python train.py --n_layer=16 --d_model=128 --n_head=2 --n_kv_head=1 --head_dim=64 --d_mlp=320 --vocab_size=1951 --activation="swiglu" --norm="rmsnorm" --norm_place="pre" --norm_eps=1e-05 --positions="rope" --rope_base=10000.0 --rope_fraction=1.0 --qk_norm=false --attn_scale=0.125 --bias="none" --tie_embeddings=false --parallel_block=false --init="normal" --init_std_qkv=0.0406 --init_std_o=0.00717 --init_std_up=0.0406 --init_std_down=0.00454 --optimizer="muon_variant" --lr=0.00869 --lr_mult_o=1.5 --lr_mult_down=1.5 --beta1=0.95 --lr_head=0.0072 --grad_clip=1.0 --warmup_steps=200 --schedule="wsd" --decay_fraction=1.0 --decay_shape="linear" --final_lr_fraction=0.1 --batch_tokens=16384 --seq_len=512 --doc_mask=true --train_tokens=106600000 --steps=6507 --dataset="wikipedia_en"
Each number is 500 + 40 x the weight over its row's rms, rounded and kept within 0 to 999. Layers, rows and columns count from 0. Numbers have three digits each. The size before them is the row's rms in percent of the matrix's.

# layer 6 attention query, 128x128, rms 0.184, rows 37-63,100-127, columns 0-127
085:518492491434492494507466577447512559520474514513563482432459458439427492504528487560521546504488489475527563473465529517499446485503492537425490512409482504457432479463551502505535493436459561534470464517561487517443544501530457485502540489462499470540531468512476494507478428490491541539496607383505503568505470515480454495490400537448550499530588530490542507551450494454544515542476
093:499463531469530539504545488470438608469513483459518500442461494427480497548413416525550523478543520505491553483491500468466544466509501478484470531517420505530492515488469501472438517492514457433573621483446454467475535465532484489467486493469533577497551562571516537508516490524474513463492527457485552468497500505435507416391486469503539508411473479462491491530520463490518426457531
077:481542523464449433493516484447599443507536494519502439491544542515512460537458494477501570529491513492476532521454473515397474524484484505478481471489514535493444512468534525454536550510497561464513515558491542459519511532497474466396501511463513435437513515520492479551445492470426464533431509455601514527455568515552552479509488554528426495519536574573497436605493492508502461537488
100:515552527481544467510536506554461545515472492489475496491472456585610437450500522550518453368506534531569452515538445441424530509521476539508546449492502468502484550588519495511534528485467540519498476504435468567462502462515506444454489492495563464471546571569520507471544531477464437485478517468517488433480535550522609469498540533495505469546476484487511486542489539480526439505464
102:506469565503518559521497458485433523486503505492515491547487496479477473436474458482510490525458539578508572498553530464434478499564457516549456464469514517443544521520516472523492526502527525554519462386477452587529507441474539411506517500480529501490555504580521515431534455399424475498431530492490519545426438511515506500588527459507517418546452475455503543502494517493534561518521
096:530431505535467570530446518438500483558526519511496484490471507553477535440499542493552532576429515521491463460511565491442472553479542527574460532531496431461443486495568496375528581503542500501501521498546478491547543516523427503516468473472497399432453505557551471443523556469521506549528499474434519542451499475529528526513469492502521492441485533543542459514455534549510441474457
104:532567469510561441481509519468534492511515521466497540465426557527430464449505511462445459468544510551495477482475460511489469446551513587405504461478463559429520518504448481520527501445536458482542547455503500499453431537480464481465513527431444474477555507480397500524440514443452507493514533490438497494452496509514462433446468456512508504447398483486535463549528509516485495488606
110:470576549477481517478549510455519488529378528491529442548505566519498499493581477552515561525501471404571414473532502534543498512406474608499525483452526580541428438434551461479535478547441502440463453522526497490513471541515481539428555503500516482551472477513485466494499475524498456507512473423467522528500490480480423501528483561543523510522472521468512462527484515472504497530508
109:526473524548486511429498452441468590520484578428488494473547485512476499460495493469460489451480518557508517541476479527511481512445485481547412516429494463454419474497482463512447556486475456470479485459534451482510511533617490502510461518450476541439523561455441512468526500470463511458448453485493520470594607465447519481519503429506521460470549449474559482458563514513459487547474
096:540463537480525541454543476476540466485478548483520549483535494482476579447537536554475512558518512435480474433480514471478501470491516533418470518471524503499423493460456441464487504433482475511523454439446513498444523476511515522481529501516490477441572458493438486515476474438473532493481500487449498436542483480465519608561480436522419528472493561494553493566456580385579525537503
114:445552547543523622514489485508550531496479455594502573529483523560593523574522484520450523547480518479573509537484499552500503518516502514492487512482457533535509454518497572516441474509490473494534512467439474524519465527481502499528557440495499467569477486425509476410540526387502522478530550548480543510458512421463522490512515445501453434559498551514526474477546511461426518553496
100:485453507534516446530528477499478502531448473500460457510473438531432447483497553456421592486516494479518485550526449616462438534525447572451519493444497499478505449510461428461462539469493538546520501533485466553474491440493443488491402488489509480496459496480473461516476507554471377515423515484474511523511480535560534459537455418541508489527422548531455478486494482478538541516530
104:495504484500496525467519500454484514579500499623467538505468525495524408455452463502498409498505431485500493463487454576500561456516413517512486466491473578482485495458510515447538476486509537454542473544453442464454497512498583573479566534500511478522493508517530484513486519479519516404498535473464531480448478458486434510476569445530474478548527533469502429416508505494386526529465
111:454467498429546540476472413519432501510506505459482454497531436485535527439534498537542560545471472425476457431437467400464608562517487495589491480463480519509449508469555464530544508485433480535543507544470515577506518547487479504582512467462536502515456460481522555499478551491543567480521444511581542549526458447522479495515484463492502471524556440465545483513506469512513516506477
102:490472517522546474502537506458507513459492459556446481479480544491498502519520435406520528474518562467519489495569523499546486504482554483555501483480452540507533431532415449496484508459497480437526564523501428562535456500445493522531446463475527527408438476446528483493523499519405519473531465483447566474521415522536433461488500573536457521497532466596531497517507522486553567412532
103:555505492530493489490442565431528505449501463531531489467475538484521458533541518481492511614498511542477475505459469469488479546463456451476503459499482462517451500395541465483468491486474534511540572539387490534554538450430499460519609530552500538437494538486471503544481512490517515454464517515531523503563478480447506563482411465405521470476582550498493565515492513457456501542489
103:463518500508571500459527499482492463470467484545543492520460491447549434406505528524503593458548567507558497445480494586441539513531429447612507487472530497442533494555488406482516500532510549464490478539431510488541502504545493502473431517557541423534486504434523505512475463476498507463491542468482456512547506436515509500581512516466534494412531527465421559458485455522489502492490
102:546506535445546539468493520519499437528434390581464441474537444493489510506526437551476460545436545540590487487522515517542498463526498461473491553505491536428428542527493550551519454510479519463474524495503525525505497581506480466447519450549490539553467558504510591558460364523480436507515508535506497414497463507485488477502468476461529523434502456511437517486494499483515520484475
101:473490453454477427530538515495501544484622401471479457486468544508447528522480475492488532474524524481450539571498468554545494366411523521464544524525520501514475456541519474452567476468474549533439564488507467510457457527467518518499516535533470459497534438553559496525485507485524432495560540488533395511528480558482494537515496409497482473510545488559508492487516496505458499545553
107:459527449458424489476590463465543526485516466588531464475550500470506467544528545469503517478460458487480468501460525536500483465534494548550452447500490433456559482517519461454507526569556514487605543503508486542505531535499536552554464507472416434548479505550520571600484529484543450529471464513492492520535505526480535549546464374519435508500559531528511551502495560518487496502527
103:549490468435491581480423426530548555461491543444512552553561480542521479502539386521477542481517516543556513483496491491492415496499525493436540497576439583452493521525393507499534529486497553533546480550517506479516545475481489446527537529483500569481462483521540526412555477445538554504462466486526492477510419458449528528515538494476502480516509440477521509500512535491467470473580
104:460503480431526505466495494513529523577475476510487534456528438541555461513503589471468474583532490537450540500482529495640554560497514486517487454491539532485494495496509371542495501445519508478521563485446513484541545562498480443521432459448540454558553521482501458491550471484465487551527510449491453488490490463491494489539537482424435505528487566483572478532453477508538447490434
095:520547414529506551531515432498499501541462449530449508551522481498478513470467553580474470519464583497461486520453423573494481472572482520535471539508554489470452449518474383494507504462517505531528528497455503469527556597483621515504532508605494482519540453542478520538533497508456472518496501567472531421447492535492436491521497447459533549449488451488509497526548475507523479510474
099:559540535502506517569471506496501488514511569519544543528498519477501519501527492484573499453500460431504481567529502548513508546474512490515507556448554467496484501542508473412491464474449417516440473518549481472522623552481457526494427496500566473540470481519435539586491520466478525552490514512573372542426544454459497510480443449444512515574465515545493499499514533448507479458484
103:472471479432423534450503520466598508545505446538512428509527550506475432546508511494508480573498462539452473556512489451457446535508545434479492433453510496476507395553478491519518426467471431545557509524509496516515494497473500531511406460538486479463472474496463415523509522425413470515469450505494431563477521524515511541478519499492499482546530450429456517431574476500482491493513
105:556504528483481534507507512437482509589523467508449570510451461531501482493474505415472574499419454539549493487494542551482502496520536521477486482477500488546432521484532470471561415456413467513522494544437497479490437540510462463456521474528506465506523475498502498521435519509535558435551468465403496531465433432403555479475456492463501496476407556529444504498477574453476519499471
096:444505489488582468491586463479578434533474479517521475527491505560524508487491397471511403491490464489510521522458499463516484511469434580486501515534451582501485469516592489482530557530503507517481511563450531506491488483505551485462485476511447462405515519515514541470508494448355543510553480532486456529543512461458493497535468487464547472525467487512503439514534401456517564487477
100:504467497430535447503511440454479522507522544504476490525560531491543525495485490524481522450571469496539542537494499496504525533412491483566562510394462536535537445495467470521520437485452519535522507495541430537532523481522512456555451468537601515536571517491499514485593490518485433474432510497513482452489486469559537457490524529521515422451497448462469465419576456488426448573510
093:470474527480498459525560508460562511428583526462523555526514498532497536514424510498462425464510525453544458549543451407482504507448511480481462506502554512591466553489508486537452461507528482481477471477514530546510469490533503489487477473546524457547497555559544561417542512544544430447536527509505586543465433514495475507500486547535546471481402513451572558546557452460465525520492
101:581516551458524485497475494530557563516498542488464482488507514511538480490542465536446478480385485483502510499525487530474568503460444519411499509529506505475544482402484551482562598482518523512448537466470387533483545568465566503464572463486522484514504501526437505524456489541504480491437554480477470448461495483493502545564437423508464490551465482502519544597488512466518487541557
095:521460503503522531527586525514472438569530520502478546419482546518461504517510516528519453495542495597453532549488521534508572492557478487412484555512469529534466509523526540517506566516471493534421465467517489508474474478554520540461477541555490488518470467507460488532508482522449579535532502501481491555505485502471631469440499408515537515427476514595427485574481563470453490496532
109:548427497517442458510558521482438442541538536500494484497465460565539502506473508515473490470495475434513537508563470528473500483506465547449530465456462376476464476522512535495509508479517507504459422499578498543452594476521485480523580506495530545489547512442487465574393548482542478450587533496475530496534502555542427471562526485511525493517468452424485525524443496491487515513421
094:560493546526526513523532470473482497426453524568467533477531513589447496484495524570576535527466482484521512454425482439490528522523508502534513532483467535577508559449593494499491516497436534470554525531524480426479507504502464502475640493506507504475494461401495574496480569542435482464572502518480474505432507475488509455407536465507526480525505579507480551472482484483471472539515
096:507449505464448513509507474559504539542569574447513524496544511517473450504561530477522508506471549525455527578440528508491549505412489514436460512522437511507522538467500438440480467536505501517500531508414506463457576488477523521459586467531548581587481471506459473429551551534496498448491396472547498493480467511521535483448510479551472531505583537540463449530514502482439506446544
101:473520425489549559481448446480485463459546505497485491470534459572406432548550494509511550505551448546485486485475475573597426499500433538541538562542455513519504476486518482494480522557432547543476545514546534510525532455470526497505529566553442532525510468524521466488524516521504480481472534470432571579538489533497509467457576470477540528454554513588459424491462493543474502474505
099:466526523554471532497510564520522513519530424519485454419478488484520466544495468479544403535456457530524501500566484480471475503486546478523433519480478466450523463504499556498467493392497504538451556501538497482506510488492487458510447449468500464448467490455472481503456512502476484561604654480566486496547470520467481566474574515574482591531502481496449530525455492543470524459466
085:544482548481514510524507478512529476467446489532480561483458490508513532464474511404530512541517529431486485470503548486489492506510536521541531566497497546489498518550417544557470491460460508472496461568479514456500543441513430496598432430561556485506525514499536523504499558487493591550553481544485435508507508465475442453573481544615555501522438479465550480467440528414562499508499
091:414477427408435490522532529473413495483485511475499523509527511544492570460460452456496505495508438496498494479530485586510492534516535457521515501521487528564539460482509572480484527511507493463482522509488479516443551455458532471547496526607465491554537440491462479473499444605417531439509505458468534525467529474527535495580434520543562529454536470511442533535489583520501574491484
096:468531490539506522482456470519490480481491499522467500510542555485478493558573531522506565480538565437522493556562472477574530471466435590498488450565454530489504513482461511556530487498507455500513494532500547547462539586450485460470497575487497452469499481560519607507515506529580541500478483448480426640561542468513507452438516535483556557492545503477473460484495513504538457449496
092:567520514545485487458485506487503494463546470510504590438483445459534496455531517470501503551520476466608490534481564408433536507521473526498555463531502497492474462434475577550576490562505486492542457483507497555439521401461498464456554541518541572484404519483474495565510545548517611516521529459514485517472478468483451459498513501502453479536524486552575467525514509481499554495499
108:468537527557527460614629558497444462527460489531529460480499449520555524501531561498413530538443474597512461532499512544483526451487467499591438496484547514525456534531522492542492499551519544547486485485556473530477581498428501472469537522492542546521463509476499480457445492463500504469503509508464562482446410552504531465458481519526530433522485470507437536503494490455444499530531
105:488532497481480465501451581496465471504454448427434508485458466506586545559507557584512414513496511527487505415506459506461421489530531558559548465554537537488477530564582443475456505479533480494474477537451508486516478477481454503474537500443556432500555496533421472505504425516437472473501522484474450475491547510444520522612543440534495489531479511481546490503451512468520534530468
095:445504539446527460453546497516468448436467613484494462535444513492504489477529517554497492469499490493592495449563533519419561566505495450557442501522483450525522468452557478507519483539532491518509413512392518526484575474494471440483513500525521472442569480526513518531539471493534543467529552515448479436523418498492549500540452505519499440467451542548485439507489521524454497550435
107:463495492503446446503477455418554484433559453459542482537467468552522486456499466540453486502479422416542557464462496459491459479552476566560511421524495449474535453545450573474549450489489468525523518537513491459442567459512467576422487483536526501499450474477428488428554477462538487540548565495527501495446484534521455554456476458445545498583509479460518469505493471489519510502498
098:549567558547528468457483543530471490504542541430560500519611442469362515564497539508517534472523468518489497590480540466509519486462478473512493508528532484491453551458502565488485534464451478463467502491450503460517468588487467519552501489487414493530518537498477475500502501535420531555520445464501488553484502469443548480557534560527519534471593501460536496477539546503507536469422
103:412484489482485575486505548503498543460474512476480528477493470467460528456537478512491493497496497453459592467495526481535472543529449471468463485406458498537492443538525529452581507542478431443526492516498490527477441493485475557518490568496502500468575543556480506525489555440463425582507559465470507540480572449434515542474519493454488503425540487524462448484542520360465510496467
108:502512486588470535579482536542493528465463570457511438495500451547493458467569455491535513452575484544476513481436436521441473448450499426541546450493499447542496553478472526469467585451498442492576507506512537438586509489443542455526539507505462509420509526503479564530490487457493537521508511493496499476522470539517511458465437516495493557431491491568426534554536567479457481491530
108:507471477506470507505571543559506493559508469471501503509454554502455494481473562475483481533550523516608463415538467541495487413569442479529530531482538503566551512497532581549580474458474443551474479385522531511543505414514496470495480518443495490546507498486567488433515522524498468494507432469523488524553551569511532456522502526476396556446492516477496487478521518446548476498506
095:517541532541467499512563589486548534534452450542565495529507530551481537468527537535475508427552506501494442474518486471389464538531500510500426507509484469489488508490429515485478456534481568560485538423527540493503484549523574491461492495499504521447546537550541429467504445483410570503522527568423450485506564494437427523492462462500495460484494557546524484572523552506473550472496
105:452499533464567473465570540404526518536484445421416467479519505527483479536473504453507487524421512489485442517428522518436518503440514500523511488434523490518456553477472503471471492454514477554510502468477475469574509490457543523523510485466522453408549511468534477527515490488515549397467575485569480537538488528508505534490423478494501530516452531525441495409487618456481542530531
117:487484543486486528500489468518487496545582475475478490438524519457460504445508488476442381502455440515464476521584530509541551515458447477480559542528503567490566537543492520529510477502501518503491516467548473597483469530443570539436543538475542534541434501449521515514511538440503531480453458556522476450502511501455494484586378474569503557476521495438515480499538440483550456505502
097:454480515541585511512498509449512456479429557466514529479537530483511476529395461510420458566536445528548498474524487531416491480495451546483481540571477496395599524502498467519505539481517517541429520538541510452501479519540489522475484515539487475462533465524490484544558493501513571524519430502467518479480439578426507514518440462539503544517511516489451544568478478497554589542547
103:585518467480496500500485492527509474450513561557548434481448447457616510462518470462453482466498489512486536498504555499556459529423497506488484483581393500519513445469547476421460486469503468485562556552474435468513484519504469511510558503497485496428533546482471578501464466532453517519472459519431511498541511517469542519574504476454572410494478506467480506552441425537464492475533
091:562475513519504567556473431505486535463517476483516481476488532548566492512517562505476514465589582424460488502434437447493543533471548502502509503449511587432472447520450544466518478517430504481439530486447489495451496523526481543562460561513548491486483483465487508530487511521481551548493454479422519449558577581522506558438592468546445477515520478492477530447569505495495516541515
107:470491518412489567496481538587522526459512515450478474516519487458431567523495472509441550507486528433577528607484489492482424470581549459497505491543497475574537421482424470500566546538507460524476506557483491484541439482454511481515511468512516517549554506492495519517481498517540520532462522571388457475519519479558536517532518451482444460473479541541510511502452520487588556513527
# layer 6 attention key, 64x128, rms 0.181, rows 36-63, columns 0-127
098:499599478542558482490452461547430479551553523477410456480524450520483503480453538459522551478464530429458455476529582488554425475503598455487545521463529510514517559503528526471458526566527454501494522515496512538462518541443520443433515513484537531479478591487539529524425499474509511509489550463486465508473547489489482432449542555509494532544490473506458523587514570585485500500512
095:526490471497515460546536491516500475561508512528456526478582486520549472478513529619515566450510565488526473523495521463509481464505419472561463458539445532468525523473494488493450604479561535518482443516562474529503512571483563465482494513480495530513508535502508540530641483586419408445513497503500498509509536476495552491475481558498462534461510432493484408504497477489489547496449
100:519537496424451502538421482545504477554572511482527488579495444516525495504512566482475477491471454632480517456491477521502509493511510506546472479533549489497474504528550495508525531509421524523480507560461569501490461494477462438478454515442496484537522523411428486499525447510521479476499444511485524485452548524476454430490595403479527491511522580544590458451475506540564473468448
092:415427497494557543471466461581505469515505463480534537520443502478481534500527447434386470425521539461505513520590455541481556484469476535481479510490503570461455508507526502544509567504442503535512460446532486512559532510508576508421476446471507551523562462500547469480464468470563478487472447447497473526446499463494399484513474474484526473474476468525442526558524429468540515457466
106:537529503507581554490537419444444466508536530472477530448581499459419476519507551486403465462546620435483525460492487569486497463465546458523501519482504426560448462503495495481484434492479506516523491488498450521442497544474488526488512447416521497554528530467503477529513448599497485469501513485446494513481569546478474504518574494496449459513481469565535541449512440480478550540481
101:496576474592446529542465530534514538463536505478501492521519502491538578523497545520505525480566540435491510510456503500487542487465473482511473556483462466480508556560427468518427476540483443476496444491475492577531595528501509453442452468508455485535415539456441435547514445582534550488540491542449528451534463539477485406490484572538494489495514476460486473472516477473568549511434
101:503531484471504538454583551425516553518470538526490486518438515552501593449532439525466516484519516469412411505548491553488436408485480512495516548422453504422513511498494490528503515496502473499509509506512567509497489522478434455586546512571526483512539498481494451471499520527557512535417457526506600477445523532501465440461412484520459514546474521499456501528498544433451475523468
104:394493533517499507498493464573460505529463476551524568506487522508478484503490510437468503501419583451514535456557469545459524499534481465495484517486473589552471459475530499501417575531549516504635498538476528450552509532512569505487524447480503463534529536475573441531511440511554489529532474568491544457513409481506485464494495475525507528430520547491540485455549472437460480471488
108:462427555469484509470490477591539552523533505526485480499521518475499466567468522502458510500509522454541544514467480462515477532469478555495457537506440516437529519547536487512571481502495553572489477496479637438451420433483407555533490493506528535476564495472454513502485543558465511468467529497483475518415430489546587510463457564458531477445456480461517482514517495519528470501584
102:431419572485515529491566468527420551523478456511514429514471519521416508497469443583515574479520442508507535539496475509533562485510556444443476484474468477450515473463548519483506571534365556498551519560482491539559480471493511456497523490536543516468477493520533484492420456522445497541428500510503505494535560538500525524427494525490506506495499497550544550512479430479560568505480
098:445434484602501489528543527506443473509537507522439510524533446445484439535525544462518450467546516516473478542422529560469565559496513458528493552537488456558479521536383475491568584449533480471471493566510504524496447515530452437500517519467492548575525493545491515437524465493462571539448510482509534487522449459516492473513511529484490449433487587506472468552461493506518421492486
106:560522486514467447512554533517511453483511458420526494458474490543489432555512518492494545494499500428557513451472476394505508559472617473532505493479519456487419487580526519484502485531436507503505529502432474473517452507518525551534422501458537499491484480560507480468548541521561433536392481525526478523537451463522520484481507455563556540451501545463465487435437553503481554549466
098:504430539528482479506510541525468460549497411476469532447460545559480508600468508513456573500546455457502516511537462518491517478456474570552508536409477512490555476473481548522512484468455440545551443579499562472513498518526530537495512485530570532518500578465499477536554434501553437496521496496503470453477561442457546549617473488516558479491459536508490569457476494478507445502466
105:469506537436519481497475524525537523506473527442505475557493521465484483467491532414471452461477489484509481512509492483505494538465560532525468500467461473516473477587499547526500471446517602471571483499516538551507492437486574511426449439496497516449555574529505521502559521598592495471467484513559461522451574485459470520585459511471435570478539518481452583467494543569507471459535
102:489482469537495486504447452538524525505527504556511498540439477495576506504525518500473503444468425571435498548492469453475540502540518549480505453527499502508515488462476514548544441499476595538516560478404461494502535489459435510462533495449432485400491526478493586488528498415526518492435481548454582485418478555516575531438413553477476490468465479510481475531469503451462498548489
111:497486493522420484478451459450453501493487529508504477478525564466594550508527511495487483521486482487464485511469526504546476520473460464439504508554423562539506569533479547554551531459499501484486539479518451484521533565487496504449511507545442537571498402502547570467480488498575458537440522538439560496552504534539552544426550470482490521486588537515565519506521543508496412452597
111:484487462506466527466508527511528448567508546527543525582559548498466575500510517531514502518504567568533462501485565504461454531532489573489430539533547511550486484521456423476534547472539521521445555484485462483529446536554556473499511524527535472501527442517559547444533488484561549465475518484476581591528472467543521535501499541494505518502417480482454467585493475476411418442538
098:475446549486519468498544493549466516426557443504452444467569540510585526492503456523512451457539536486533519472501461427474492426451503518482502493489467581536510465520469485498560533529492490494519553505551532479539528443494510519488443575545488474502440460488488466522490431441522457415496461506532543518392560545428488554515426534531463571548533479531444486470530537506466560468511
100:466505522469510455548507548477516516505493536490454521412508469602524509453454516480499472535534521456516499524522487443525460493565532503448506550527594423520501503530500497524517477502460489515485499495540541510427617495510533581510452559514461555525416564479542535495478442499480494450489476507511488513523368445526512506531567552553532519498481448561448467528484441541517423532503
110:557560514442564527452440465520477510507465519489507546481507559538494412491563533481584565540515513473568430483481524535514478471462492487533520467512454470484502528531449497537512467502506514497525513478535531514407478488556459514476486465457475500486411483500476510532467536492611526487510520526591469492465476469410476510569526444480485460531466514515522537474564392497610518487454
105:446490547406519489528468533524547512521543562526488497497543454540478552496504494468434550555546505478573462514492489517468543495445499575453534474494450549508447464462506500506471425531458489422536496570505403582459469499494500539485472489410519506437461445472524500404541517471543537505529532503521395487534555445482478493484467501498489451442533533458496492497452526534584475510499
093:444514538485422500521458552460498439550520502524470449501448494501452472486511521457605500531495478513456519441505513527461581457451560487510456514510492517562504486505491497575521495460521468434432374464584488480525505507469473532463492466531510493455448465504445559540449523509504579430413539475517485511486499517519505485450557488482444454471489501530537447540513465449414562538494
104:579519503496436501553534436535608548519539505433519405590554554504534445495458476470564464486470496542454493554572512541468497517507544526474489572528520591440517445506464530458556500512483521514438469540426481499445490521520499498479501545478466537488516538502463557475521500481528448515470471556460459455494495508505477505474593471430473507474575498514536498475550448490525542461469
107:519447518480498557471433510527513489486485577455485469437471473614452484547527490486437498465481514536501571543496532578528542452520484562504465501423502438521479475530515478540524484487529477477521524504429497477493467467490491488513528472560560487568530520606476540501508420458508446549526475436546511521497530479442490477505534503432516500553581471550476483455453554521409447428507
096:505492495483446567512509481576525519495480506521507568508478479459544457471475399521511417457569494456490528475481480524519490519523487536527498448511572559515461532531488520496539483585506533478453523473509488430529426534490493481499461430481530502535531471512449487408556446439500578511476584510633508495515555487559536523446526597434510521525480496539532457496482549473527487525489
095:461553523520510469469404519455530501428418455569478481502504476452506510569474472536495530487536517424465479459435560465419492537539488498558491524513494443472509503484420488586520611498471525516439527496485548472420522506533526467554477456465505457415514456532524480557524503491553515492516494472465590535523466471509489514490487516481530584528568519555539546550473530482468521464495
091:482499547506449591466512477459440561577515467486429529502479538490534517468461509452500564432423492490492503597497462419481528466507523495490451499524516472515510459492518449478418508487495494606482556478527586451425487493573544415538465454491548514539468501514473464428550575545547513470484498527543457466492511514538498512459499479549504519442494541561473460517457536500476470506530
109:413480445539452451477565534458482476486497508536538533501455512531539500470452530565551395526508541572531484513492494510500472499508499477457462501479484559500473471472530552552472467439486508511461552460514493412507493519512418519500465455448513474452512457479519471515468476524541412529482526501528510466453495384527441501493492504424537596469527499475519461497533419505485371487483
# layer 6 attention value, 64x128, rms 0.14, rows 0-8, columns 0-127
116:458468484494447459471447476534465480543436501562536571563475494486553546514534453430475507481474469491476492498496509449549467573507502495458439500539542509516534497463465506472465560417508484570430555451533463498531479460496531516436531479520482512589488565457468543529487454504461507492525406442568479503478534590530464456463581465535445482503502502531513609507470512553532482469521
106:483480539459480534569426499438465550512481551538475530494534499427390540517540479445406509469519517531482486539502483503536526621497589509468568548463511546517522508428442501502568465511474477586518457470486532499490481514480562430499558487517525540538528488464506541511447509466444535510521519518571551482513532500494545489495525533449484427510474449422499465505495558452529513519458
104:469567492482544514479600461470509530458550486518484501476458541486510518465442491449448466509499571529518561518532541474547514497482503499542477527470569519443474502510590488524531476565460540538522480489458519509476469506402489461437494451517515488415558437535479560472467652493434528474559491514462534547527487438503486492542503531466520509528559559501498516473555494570500472548543
114:500454487504468446505361466400552461502465576539532527446506562532556520467511526580499494501493540525575531446519520478515478541466498508493583491560508510538470534509429493514465546549541469473530495474509487527452469551496509422476502520578558551469515479489469522524577452496495472494469478493474461484447511547513432533521422506556461468506495530535516582473490432512541453547502
096:486539540573541513524503490486506456560519458495518553519536468548505498566533543469555499496454513491525540459518503440544380564483544509469541525524467517600521493559474400448479446517480473511541459455554473425475472503452508492550550541476460487544530555469460497512469538556592522512524460534513493491542491474465516540487521446481455425574491571534494409538502500452507496517508
099:510481509534512508525465457499504536482498489460503469482461489508566425444439561503527541539421497492534539471480508530473535476545522472557494465557492515511442435522457567469504358531539499539517470490497500478523521539463541492438565586446494546520497490474449509512513469507465531440419500506541563545440561587547481486483494501535555500467494515470508508526491578550600477443450
101:579416532523525485582457508430496464515514539486492525541499543466471507458597438425510435533525435487496530459473516585493443492500473492459425516521526485441566439475522529482521460528507505473493505513576563493528533491506494510509476424514505523481574497473543531464459463464444482560479485527484452458460531473525575586454504520456439469506448572553505462545447475513483505453503
108:532473489433458535466537506490499452526456490500525546502446496520573473528610515508514444494416498528504545454427559491493472466542468523455524549558494502543494483464554526440494492552506601551471503453496556536564484506445545525487478448490479466490521542447481542495558505523509620470500587488501552569466489474545488524499531518552532458561463530527567510493507586542510471498524
085:517497532460537551519507483508538533469585526498466485486514429541499502502511533559472512521398561537494444485540458488503543483498450517428422560490562552558504497496531520500550484440456511502486542495523526513532548555557487476485530579449614548536513492489448530555530493479548515537438504611520527505432465513584502503523470508469450561541474536475451464455533510543446473502529
# layer 6 attention output (transposed), 128x128, rms 0.213, rows 0-8,64-71, columns 0-127
110:543431558481506525505583511517526531422519552477513433454510531453469468575527561546448463528494548435475492458461506463527540488488446475536526467449522511550510487538609466539561518487403501484507537510450529528519459533480588518516453479443500513462518489539500476464472487479493477469481479544474492458569488449482441531518450539470521501491565479533452464395452553468509574482461
103:538538511510533493501513517554472508512485526530559463457470514543486454503571511460460420577520591535456496507525522499577450432479421449511435519464543498458435515504491517467481528427544561441509531508498520484525543500586468580470493495548500527442510567447536518481555498488480505528570474488443398467523480526450456428547470490479495567472491514527488491546529534461584516507497
093:551544490446443494522460483574520406490482550519462477414496512487529560552511541453506502536489529398554522513482477489469504492474491502467531543491463444532471531508532459545510491532572490462496488431467576479473504511479535478577502477499485532539596490437591504520490465529541449456464442450536467523465453578451438476465487461544476492426474580500461461527523444528516495456518
112:480561499424563462464508539534516544557491447518514461514413496479510517480458516505496480523557475456520561570501474436455510426462506435523464524488524503484558475402538519529506492442511473537489556501481516547514518515455500576450534506457432429490495485540539455550428490418470455515505517562491522495626527546476480473490539475435497579487498485527438453496463482463505504507440
110:530461488499509588523413457515494541524484442516519500441441521448509493442560496524451524564505442527517510506537428507547563472524496484551480488454520518420473452527547536560523456474459524484495495498472547542437512493537501513519459495565534523445513552571481583442555508468485530465534507544452512562471500558558477544579487524455504518441611484453537464486527485532534518471435
096:603547549528497531490563458408450526525463558465526502474522493547452517402565513485516470499524510542492492543442464545476507478530551482428559492493455509486559497580500478495480490444406438460463465491446465553456535524529511507545520506545436491490471497492494458541466503532495481530506519499455448434596439469481498518521494507489423571450455527491535442461493440467539505486464
098:453505503506500485495431550513501543475504501534438533440495477489381412474468514456580489460538553511448503521506460475561484565431533479522530501536458507521492542400506493562493553486452485480477493521513492473566511485543508618518469540532517521479425502543474489535455488463562528497598492425451487490469487570487483451460490454457531471516526509493486536469569470449525505445456
102:407502514509503495506552484501487478483468500555432526485557544462451499482498475593463548463498535484470514564506475599563477542495496443565526520420510508527427507482476492594509476483456487464538462500497534472478488504508532508498416497464457525520453532550543496496562442452467450484543446482512392459473514445485458555463461496510454543488570475547545535483424480537522489474421
092:472491545517522491483466513613562531540496564543485444543438504463464503511527497485474444462503503563457553492464483536561456488539526528505539484460478498521549571538489456501569578528561499454477477522444504540479503467421527453472491532480464452531500547518465492474524557462509477441423542450552493533472476512502505498539474507517523577470424522500531529566406393458489524437489
115:449552434480511452505454463533431526584457517561504585552465457513520535404420509490564526460497515562536490508492465494520532508549552473508511526493473450443496493595443480460552458487592484467486525533525474492486513453525457512574515532531504510496551585547536485549568499485521452481505488491566486511477499491463491425490549482570495517450496508435585486552532496497535472470487
105:531527531512462458526483500557474556502455557531435531475478483386411453481463489492534535439462471488489512423498508537507525548589572518512500529479396542524484493499475500534545478547456464575495527486484449450503485502451500474530548501490454465515522427610518461544546487493473512510470504552527528567508436514487548542445505510516544448543564560466476492522502476534433464529451
103:470440548547519494512524448479503485453542466504577479527491557445517463542499438572478524441528499479484467495479500489528470520485566493510504447487500569527525534449491488552447524500442488503442516500476447516531496540496501524527582462479465443485479423584421500475456584526488498589574530530483560401516454442493545542501444497496548502562468478513572473421442524473535517502508
110:469494492567465517509472489466474591452488511472474534514554512508463482530521544526523501525457565567519453492554523514537519553497530491486521538492441508510404597615416439482524506513470544495545508516515517503418445493541512474563459512489540597551514476514472529497520519533513546416517545471563503548490475459443521469622476512567476500494477500481523494518473484526540549521555
089:532543519509581487479572574449458480507547559491437550544547471532461496522503472497479439476499529489550530449491542484450483440533496442449558498495534429554483529566521442544530458469520462516433477452542464477525509515467508485489423527445466471574512510483558459530400496527450460563495491487501423422572521494448539467486533468532472489562475552552471530468467460521504484521462
103:477480429454441478481527523539566509428542466550468527521451534479522524588462470563449484453523492488521495463534453433581500512465456530497460542572528487483481501545490449500519572525525523533552542475496541466537473428557484509478472549466496485580487461547524608526497498446533535438469499539554543516425516535531560474580533486484535424524522495496468500573459506508528513459486
101:546573510492507486503619498546495498491493492494595499508468484499528532511549487508502497535489478469526492470428549505421498460489493477463390506454499440477507516539462540518517478550526503540539502507479464517449491549549477459493514461489548539491497624409585448515554523469467466522489571577529482490508477525454478548542488524525530535477490480515469468594487502513406463587484
108:466530458471521543558485414537462449527528542485513470523496471452564495517552449463519499490521523478484476462564453465543499485469491498492520428564563475519542493616535531479461505526439499537513560438466462508560481493564480446535458466530539444527550547473470462549452560507505538482522538524493545441533535470487566450557412490493593459451498500489466459508560500471523524519578